Weights of a small transformer language model: tied embeddings.
Each number is 500 + 25 x the weight over its row's rms, rounded and kept within 0 to 999. Layers, rows and columns count from 0. Numbers have three digits each. The size before them is the row's rms in percent of the matrix's.

# v: layer 7 attention value, 160x160, rms 0.146, rows 72-95, columns 80-159
# o: layer 7 attention output (transposed), 160x160, rms 0.114, rows 72-95, columns 80-159
# q: layer 7 attention query, 160x160, rms 0.114, rows 96-109, columns 80-159
# k: layer 7 attention key, 160x160, rms 0.116, rows 96-109, columns 80-159
v72 091:490523458487496542466520488489485532513529504484497435473528564479482502487483527550484488503465453497487473517491514499489498493487498498519462507464504488516514473494528498484512458506514517492524455482489521518518478507492490471510484480
o72 091:519531506480490504508494482491516501506498557516461494489488527524489471495527495533511469492550546527517454479507475480493512482520503529514490521519457472485467536515513523498484553481490495485496488488537491460546486462517548509528505504
v73 074:494488519504530459530508463474478492481494485464545541517483477513517504532461461484549483503479481484519493519504492534504472555524506494482481525543501462505475474480490515486477507488497541545493469543503514464491525461462497490489484526
o73 079:491531494501519475474472493487459455449478509469476475524535491494459526485492519494498508450491482532500537484529495497488493505536482472513589508493500476510523532503474456538507480484518548538499499489516506539503528543543497492491528514
v74 091:463516487493527479478488527480527505522516526521469442471467532466487499502464524499531545515464462481495501473499495515495500490503518491503498528508469497496482525469492490525523501493468486523534559518500545470479522519503484482523496489
o74 087:441495478483475512510544497498525486520497565518514507520472500463535444490507478478478525529524459513510470528532492508508509511464450503512503507467528515498498505492532489506502500510472482478528500512502534485552531516500480483505482501
v75 093:504528496481499479529503477536484505502508463497519494517536497517462455467499464500487508478482489500499503521531539523491530525502512523499521487468441538483548501503489510507529496501511492498460481548486526538486500523493458487505528509
o75 088:482458522524539473502494504562507555505526494490477523491475512535499479526506497470495483543525466482503544489459550514515484492502533470489511522529523509512505472524495483498441481520473519510496458523501536532525513487475499482502533512
v76 088:508421484507462521510482514491499488512545463515495473466523466491482516524516495458519547490521529553502471476475506492496472487511488478530491539501477513514503465516531540492505496475535533502462531492539490485523544478517493474502505526
o76 084:458470556498518474489484504525514470499499506518517506515493475495478486525516511504525503472522527497468523496459504500508464473514464489469513496485496488500491525497523502509511454477469496508540548481512481461527540467467535498494482505
v77 099:476555511542481499505532421522528453485468495494483513548506483523500485542520515493501444482521472511484506461516513468535474503510527480480510479487467484538478465483480474475514493506527505579510503491510513489454510491498510465514465543
o77 092:479494469569531544485511438496494489499502510521480504475492564510538561501524488523456505517497543455528511479518460528497531476493494492506561497476487482479526494518445523528516481494501521521550502492514504508486535550505504512458486484
v78 094:507499485524490488523489476486507471512500481556552479484519493492514493516482501509516538502500494508514457514485510486515496534522512521478493531502526525481501501503507489522489471516535493511525521497555543470490524520514463491524507480
o78 088:486497473530515516461487448455506490510501526505500473503544470494500536510468522529464524516479484516510489486451481516517488529521532529472458511502497502530517537482478486519476515449429504537516508510525485466554501502526509496489476551
v79 087:477518467500452518486468520528500517503470492520500502453507523498435503507511514495521481514461524493498498517495502522482484528476513503534487493482485512528519518506480504496463511524535523482497436511518528457479522497491503449541508491
o79 090:504504508544479494482455507501508526551473527491515493500492493510463500513520501481538518498521492517493508509468509506487495515455518515529534507497500497493520499465442488513529515466522459483504469466430473464522535524480525474519462495
v80 084:485492495460505525506465529478490480517491486477521467469491485466526469481548472438534518535457553506494443540474512475545495531513459528446495502504464519526512496515519498476493474528487513467508503497485538498514517499516477514522495467
o80 082:467505530505498504474487497485541435476518494485490518501499527499546521518523504446489500522491527477489447483523530486532452522517493489504489522527538492525490517476519509530483503477505508518491508545473534502559487466488493478505513518
v81 080:467546546503509523541500489457496475531489481531536470467518467502452502500412473513473500466530524458487507471505461517513477492498491493514500503517519497495473513518491486533511509445505495477444442513515484468466493460544515467496517517
o81 086:500462531504465537517529520446498520524470510497478521492540471535492461465500454522470483482491499528517501515503486526534505547524508479495450529476528503483497522541507478530453487490481538485511506479483530508452500472507494471472490509
v82 093:469521518499561469476517513515544527493529560496447476482512484495491505492477473466510473511488520454489487515509488520509452503483454502495511460506503514495465511493496507483490526548475491538536509513486545443475473523512526504490488502
o82 091:485525503492500512498503532473488469529468495494488556506483549493457504510502508487476493520498489460476488473526509524531467501516479484544481530523540541503542472521539551513547498494504484460500476515509541482433483510549507482492465513
v83 102:491445500518539510513482516488531463505539501512488489505474519486536477486500486455483481503538544482461505519477480458515480475534511471501485508543461512494531474508545524501512505479482483501486571504473504470508500499464486488524493493
o83 094:465515476491491530554538500470511449518551517504503507505526500482499511464509530471493462517510506474515535515532481509514495496533481527466481492511473518532482514459512540496534461504491480548526548467468500493526519499494514555495534480
v84 092:525516471464564504509482528495470434470505496475514526537530477492508510512496508498542506481504502524498461475513488494507476484434480524415463500509485483478512471536504490525501479477503485486529480515481476544511481534508540512505513459
o84 087:536512463464496514485528502461498476478513501493486510530497519507508500487498475488537495487498494513487448505449506459496501447519482478469489499482449528493528500479461530476467476483526523514487488506545502524519506497511506507508513487
v85 083:495517513481525504450521481485495501490555521482475470475514533525451475500495585486503470506493526498514529507481521522459531503504470484467534504493525492487480515511485497528504511535508539463529484496481471507495472477468515497477461523
o85 090:469486512506467524524506525492500498480468496476498518518506536475521525504515536502535468514491502541497525563527444498497479488500490470520526488492456488468458492484534507474475494511493484485503542536497488480499487451549523457513467511
v86 096:511540486498428512547480451467479522486541477506519518512494479508479507509457510511500510496555519486520513471510465512549485508516491534488519542528494469486508524491464500525516513490442500523444520486487518457527482508472509502486518468
o86 090:480511480444514493469501488477495498559533482448488515523496493540496503512483512526477493447460482507494490485513460511482507485537500518480471502520484482489490493521461460499518517495474525502496534526524485505509517534494470525500518486
v87 088:483499450490435496516497479529518510500571483486465475501485563464532503507502527462479483521489515513448496524504507457500506482536471510565487503493498515510475520491533551548530510532482499512467496493509449505533490522466469511497505517
o87 085:523485487529457510518513518556501470489545514485471479552504508516497521538539514512483493514510490486502503555442473518492496527496551525489466488527480478527476504496506502518535476478515513473512504494508489477503462483466502528482499516
v88 093:490521496499500527496542524494500550478447476526484478542489521494476535525507457554522500498531477508548502466503471511550506472520514517503457514506480486479477465452477488544490489503512503474518496474488457480520526513538550492499469523
o88 088:488555485512518512488486497470445509493507454490504469523550490459500502467499494510483530480522521541480474501509510467460496509488492510473476480485508490406483478469488512519537541516490522508517518487494469496526548451473501476504444459
v89 093:532480491520475534475453543486508507518558489523481479516514536503510495487493518519520487508476476535524522482500466506506492436514500539531470469506490487477494531474496475513485499533511475465509510470480503512540488504481526512462554432
o89 086:531498519465534502491506474465509509496499537487481507509429521452511458541488519493495514526525516511461508490467474454470518563513508515492459486481518524480487461470495487493522517492495454480513486522512517493542493488499461502491514505
v90 094:466511482479463489504536476535514518472518497519478487536482502485524473492515511517488497556488487498443493477523461493503493525533491552519529489514459470475481527481463481493482501561482501474526512534485482485534470540541532534456483492
o90 090:515504476482510517505477519498516519467493487520476489535487503495493497518522534481455491475519493483486513472460473550465572482469498494507427471534516516510496474495512559523493521526510504424505519504499527494459510490517476518464503536
v91 076:479516490493517511491510505466493551519528496544422516509491525508553512510523487550508518509482502461531556483481520514472494493515522529517505510516478522477482503488475457504530543498444509504477513490509513515494537503471480469496473500
o91 083:490466533505487499540481493500505532520522527516479488525506528496499495502515477516474527496508490482486509504533521507425473521501485516478534518505511509484515476488500514485530541518473517494479509498495529542510529530532530513502493524
v92 075:484500528482542496568492479504501511504494486463526483486508506543481482488514506474509508502487491471490474536470500530473536555527503477498517501507523521503486492526482484501492529496472467503511510485453510466453469451513481519508490511
o92 076:509497506478545467471522502489541491464460508504519479533547531510512466526494474459467484512478518522512506512518520503469489483497540467468544489512517493507482472495484488530513460497515494467504507476447508476440487504456495467520521482
v93 088:497533517477502509499512553517492494535463519504487496472483506537497534472478511523509467495530531491526482462458495491549491499493539466492455491476504535489500495502499520481472478513470522479511501474462494558522464508532541489510467510
o93 086:470500484506535487519451512488515524537463474521514534498492485471458502507481478487489497485483553482522522552541465516499546471505469518518449501508491483484527472468504522462500489498496493518495501527498499501493505518493495491519500458
v94 088:483500510495478504448485507474492484468546553501499469491532502485507537502548545500523482467462494507533502456550475508480529524489488468477492502521537508490479481544493477506513523505487505437508535484509525484465494485480520490514531469
o94 089:497528457476470499485515474441530515486489496492476528575474505500515458519472528498548466498487507499501485499529503515491473494503476485507527473499492521488499453438544467510490508509481502484502530501520515474521473475551526506495494452
v95 080:503478490495521523500498526475488491470521457499513523504505521504546502514540522538518483545491493492480508467483467534528529440499494552465492524521470480494501508482474503510523491518447538482530496458474502497467463533567537486472491524
o95 082:455540500462493495493491504453512467461506472501538554496497496478514481496480448501499472505513471528503508481503500494468533481532495453522456526502499530463433504476505548514491481504484500480535514539491489489501495498521511477547478481
q96 121:505529525482492488466531499499470563495531533516505485484492459500507524532504543523486507495503479485481484458505461490510541482506488450479477524486545536482473522517484500482489501464504458532493517465484487505539498506515521535471481514
k96 116:494474503498501464499549542463522516495523465509520475462503482498509505482533545511521507477549498492454524496477488482501485479476511518498476538505521491543502482477515514485458488463506497515450480492493507457499514507465538509478502501
q97 124:473469516503524540463526467513530476454484517469487541447479480506484492528548511487473482530487515473510484471478512469502520423526503514512510529489500497462509476504539517483487491526482509513506491501528519492509510489569494521484506472
k97 122:506512537492498509477519508491518489563514482503479518493462491504482477505518470508478507512491487500488519513510521492535541513474472495498486462481508560501516463497489472493523504513475482539512508513516541507496489477529509495497456484
q98 118:505471514495507531568541554480523517479483510520482497520521510521480500512485476514513504537505477517529529471501494507468477507488497445493521494505476532498488446483481482502488530510535488488497511504547536534530503470452507536452470515
k98 113:489499499486510499535489517506453526493506523490525476464521509521499473463500515501511515522533485468473483480516502474496494481488501490509487525466502485506484524506530494493459486532456478496474469526521521523490484492511497547475528515
q99 122:509469545519467502523497507480482479474505521469476477492443502513490474508485496491530454513502506478543506521494517497488486494491466494446533477548514496503520494476545504504506514484533545507547491515500537486527509502550489521556520480
k99 119:517525488513491536485447516506529505486514527509503498474499495547432475541516523501491481504506504475523483496476483508486506470447467508485470482527512513517486513446493530477476471470509524501507525495532494509507547446540481532536520505
q100 126:477505512491478525484494510525498463484515507449520461507499430497489471471471534486514489509494446506479497502500485525556525450455443503468498523463509511517503514489518515487501464478466524529496517537512496540527488456452473463444490475
k100 119:491516520514491478445510514515474485474517518516513474499471515517497534485481509502554449467463470491496546496452483476493507528515496490466502479511485508518491496524440482516507428510477533534458517512524485488529538461470458530479524466
q101 123:543518506467514508506491534527538482528517514526528517513495554468514483534479537486525514483541490490512479496528480505504492456549488466478480471459512462511500486507541493475518467517514511516517482527509511497515554514503517467545497556
k101 120:482550528501476467501462498515479481484512525493522498518511504515491499467532527486524536471522504486480493483506467521519500473504504494483472462493531485506522468522504522500499496478526474530501500453508492500563558485473491406516539515
q102 114:482481519534495519503513511475472517519494546489447458524532500470455508528499445490501533529480522481467492505515500497476461509514486465446522481480518510440498481522520490501505451495512484519459504448522475524456481504484505476508533525
k102 114:500461502548535519494521490472504493516523463524500481540537509463496497469487520505473530503482501513453478483528504531498481556516513450488496473528508490496522517507514486525513491532488488448465505498514507492459519516496542478489496493
q103 124:510454495501540473420484482484514527522495500532451512488489521520466473486557513479546457550506492541517505483493504521519520509482510496486514502486511478495522507503512464536495481473478535438484517482536518544552492534500501506533478512
k103 122:497469526480491437499514518482495527509486487505509476458490484545528458474480486533534475498482549478459460445488489516466496494506493490537509529510501483495489494469500474522503513508453459517490512459535521491499478493550490510555522506
q104 127:500526519462534472563502469491504480471467519556465505513487506495524479495494491527513492528497454498487498527523496501495490519450473504529485504483518563479503494479487527492546528507524511487464498482496498510461473481501505495529525519
k104 126:518473505476477518549511514511464466483447457521512468522509523469503486513496499527520470489507464506482548518494497516522488509457484500525506507495523519481515506540519587486514531499533494506497503453510493443519461509559506490532583495
q105 120:497504550498489498491521524520527535515546478559493508510526531518475502464475519534477482514490484487456525511521521523495516520527493521554523485506503517499531505489511473516471493493467482498498492530536510539469477483512517513498494503
k105 122:453481532523488501488508523500513518469515497499508555499496501510567491442491457492493478517460491523513460529508538491516510496467531510455502514514516498528490498525541461498469529515449488492441489446562465527530477479486500471495488541
q106 120:503502481507496514502562497462528525525530512515516510476491536501559534532525512470485504468506541512513514477535464497539488523530475491510482488463479515538531456469477550498483520515496527485496466498500583534482499546525516468513527544
k106 117:522524494515479510477503470491487506510518494539474477506510484515491494493526453481475471546525476524496438471487525535505479495515538458512477537503510502521492463492506524497533478523493510522494473450498519516493518503477503494537483516
q107 121:468527517495490509502522506506497528524479504532458508536459468498520483522462488483512539523505523507482507517505543511542557490504511462475512515499519492423524469489478489489499506472531558477488475545547520453479463540492509509475527522
k107 120:548518507477489504491525533485484501490501492507499512545481505512494498534488499496524531468530483497497527531526503520489551505535493429476485474529579505510479476526502481471483479486502513474501495524521503506489528518535490497498511511
q108 115:542493497524493447515521485454481527510508493522488516509510485509507520513452473488509479490507524496481482508495523512478495479512453512502494516508485477492511526451554507510510522533483498445539495531518490489497501505459471511449486549
k108 113:525511505511486500512417517497494529481520482495518492520499482512476535512514456521528506511501470514481501463478554521466545520506493507508478501491467510525488520481528484529467520508485461477510479487453485452495503473492490484485480546
q109 126:553510504506531494565502546477512507521496510521494472495538485471493522524506527489501483523515482522541506470513495520499509463475510527524476465542486505506499510540481514523456514506502535537485497503557510454479447499543458513508470520
k109 122:505531534480480503511516489481462464544470569505462536499528518505541492511512513530480470528498516505530541510500489526455487492527494469527468494525476495521503539515451507500465538438486515518515485485485500485499482520487451489528487474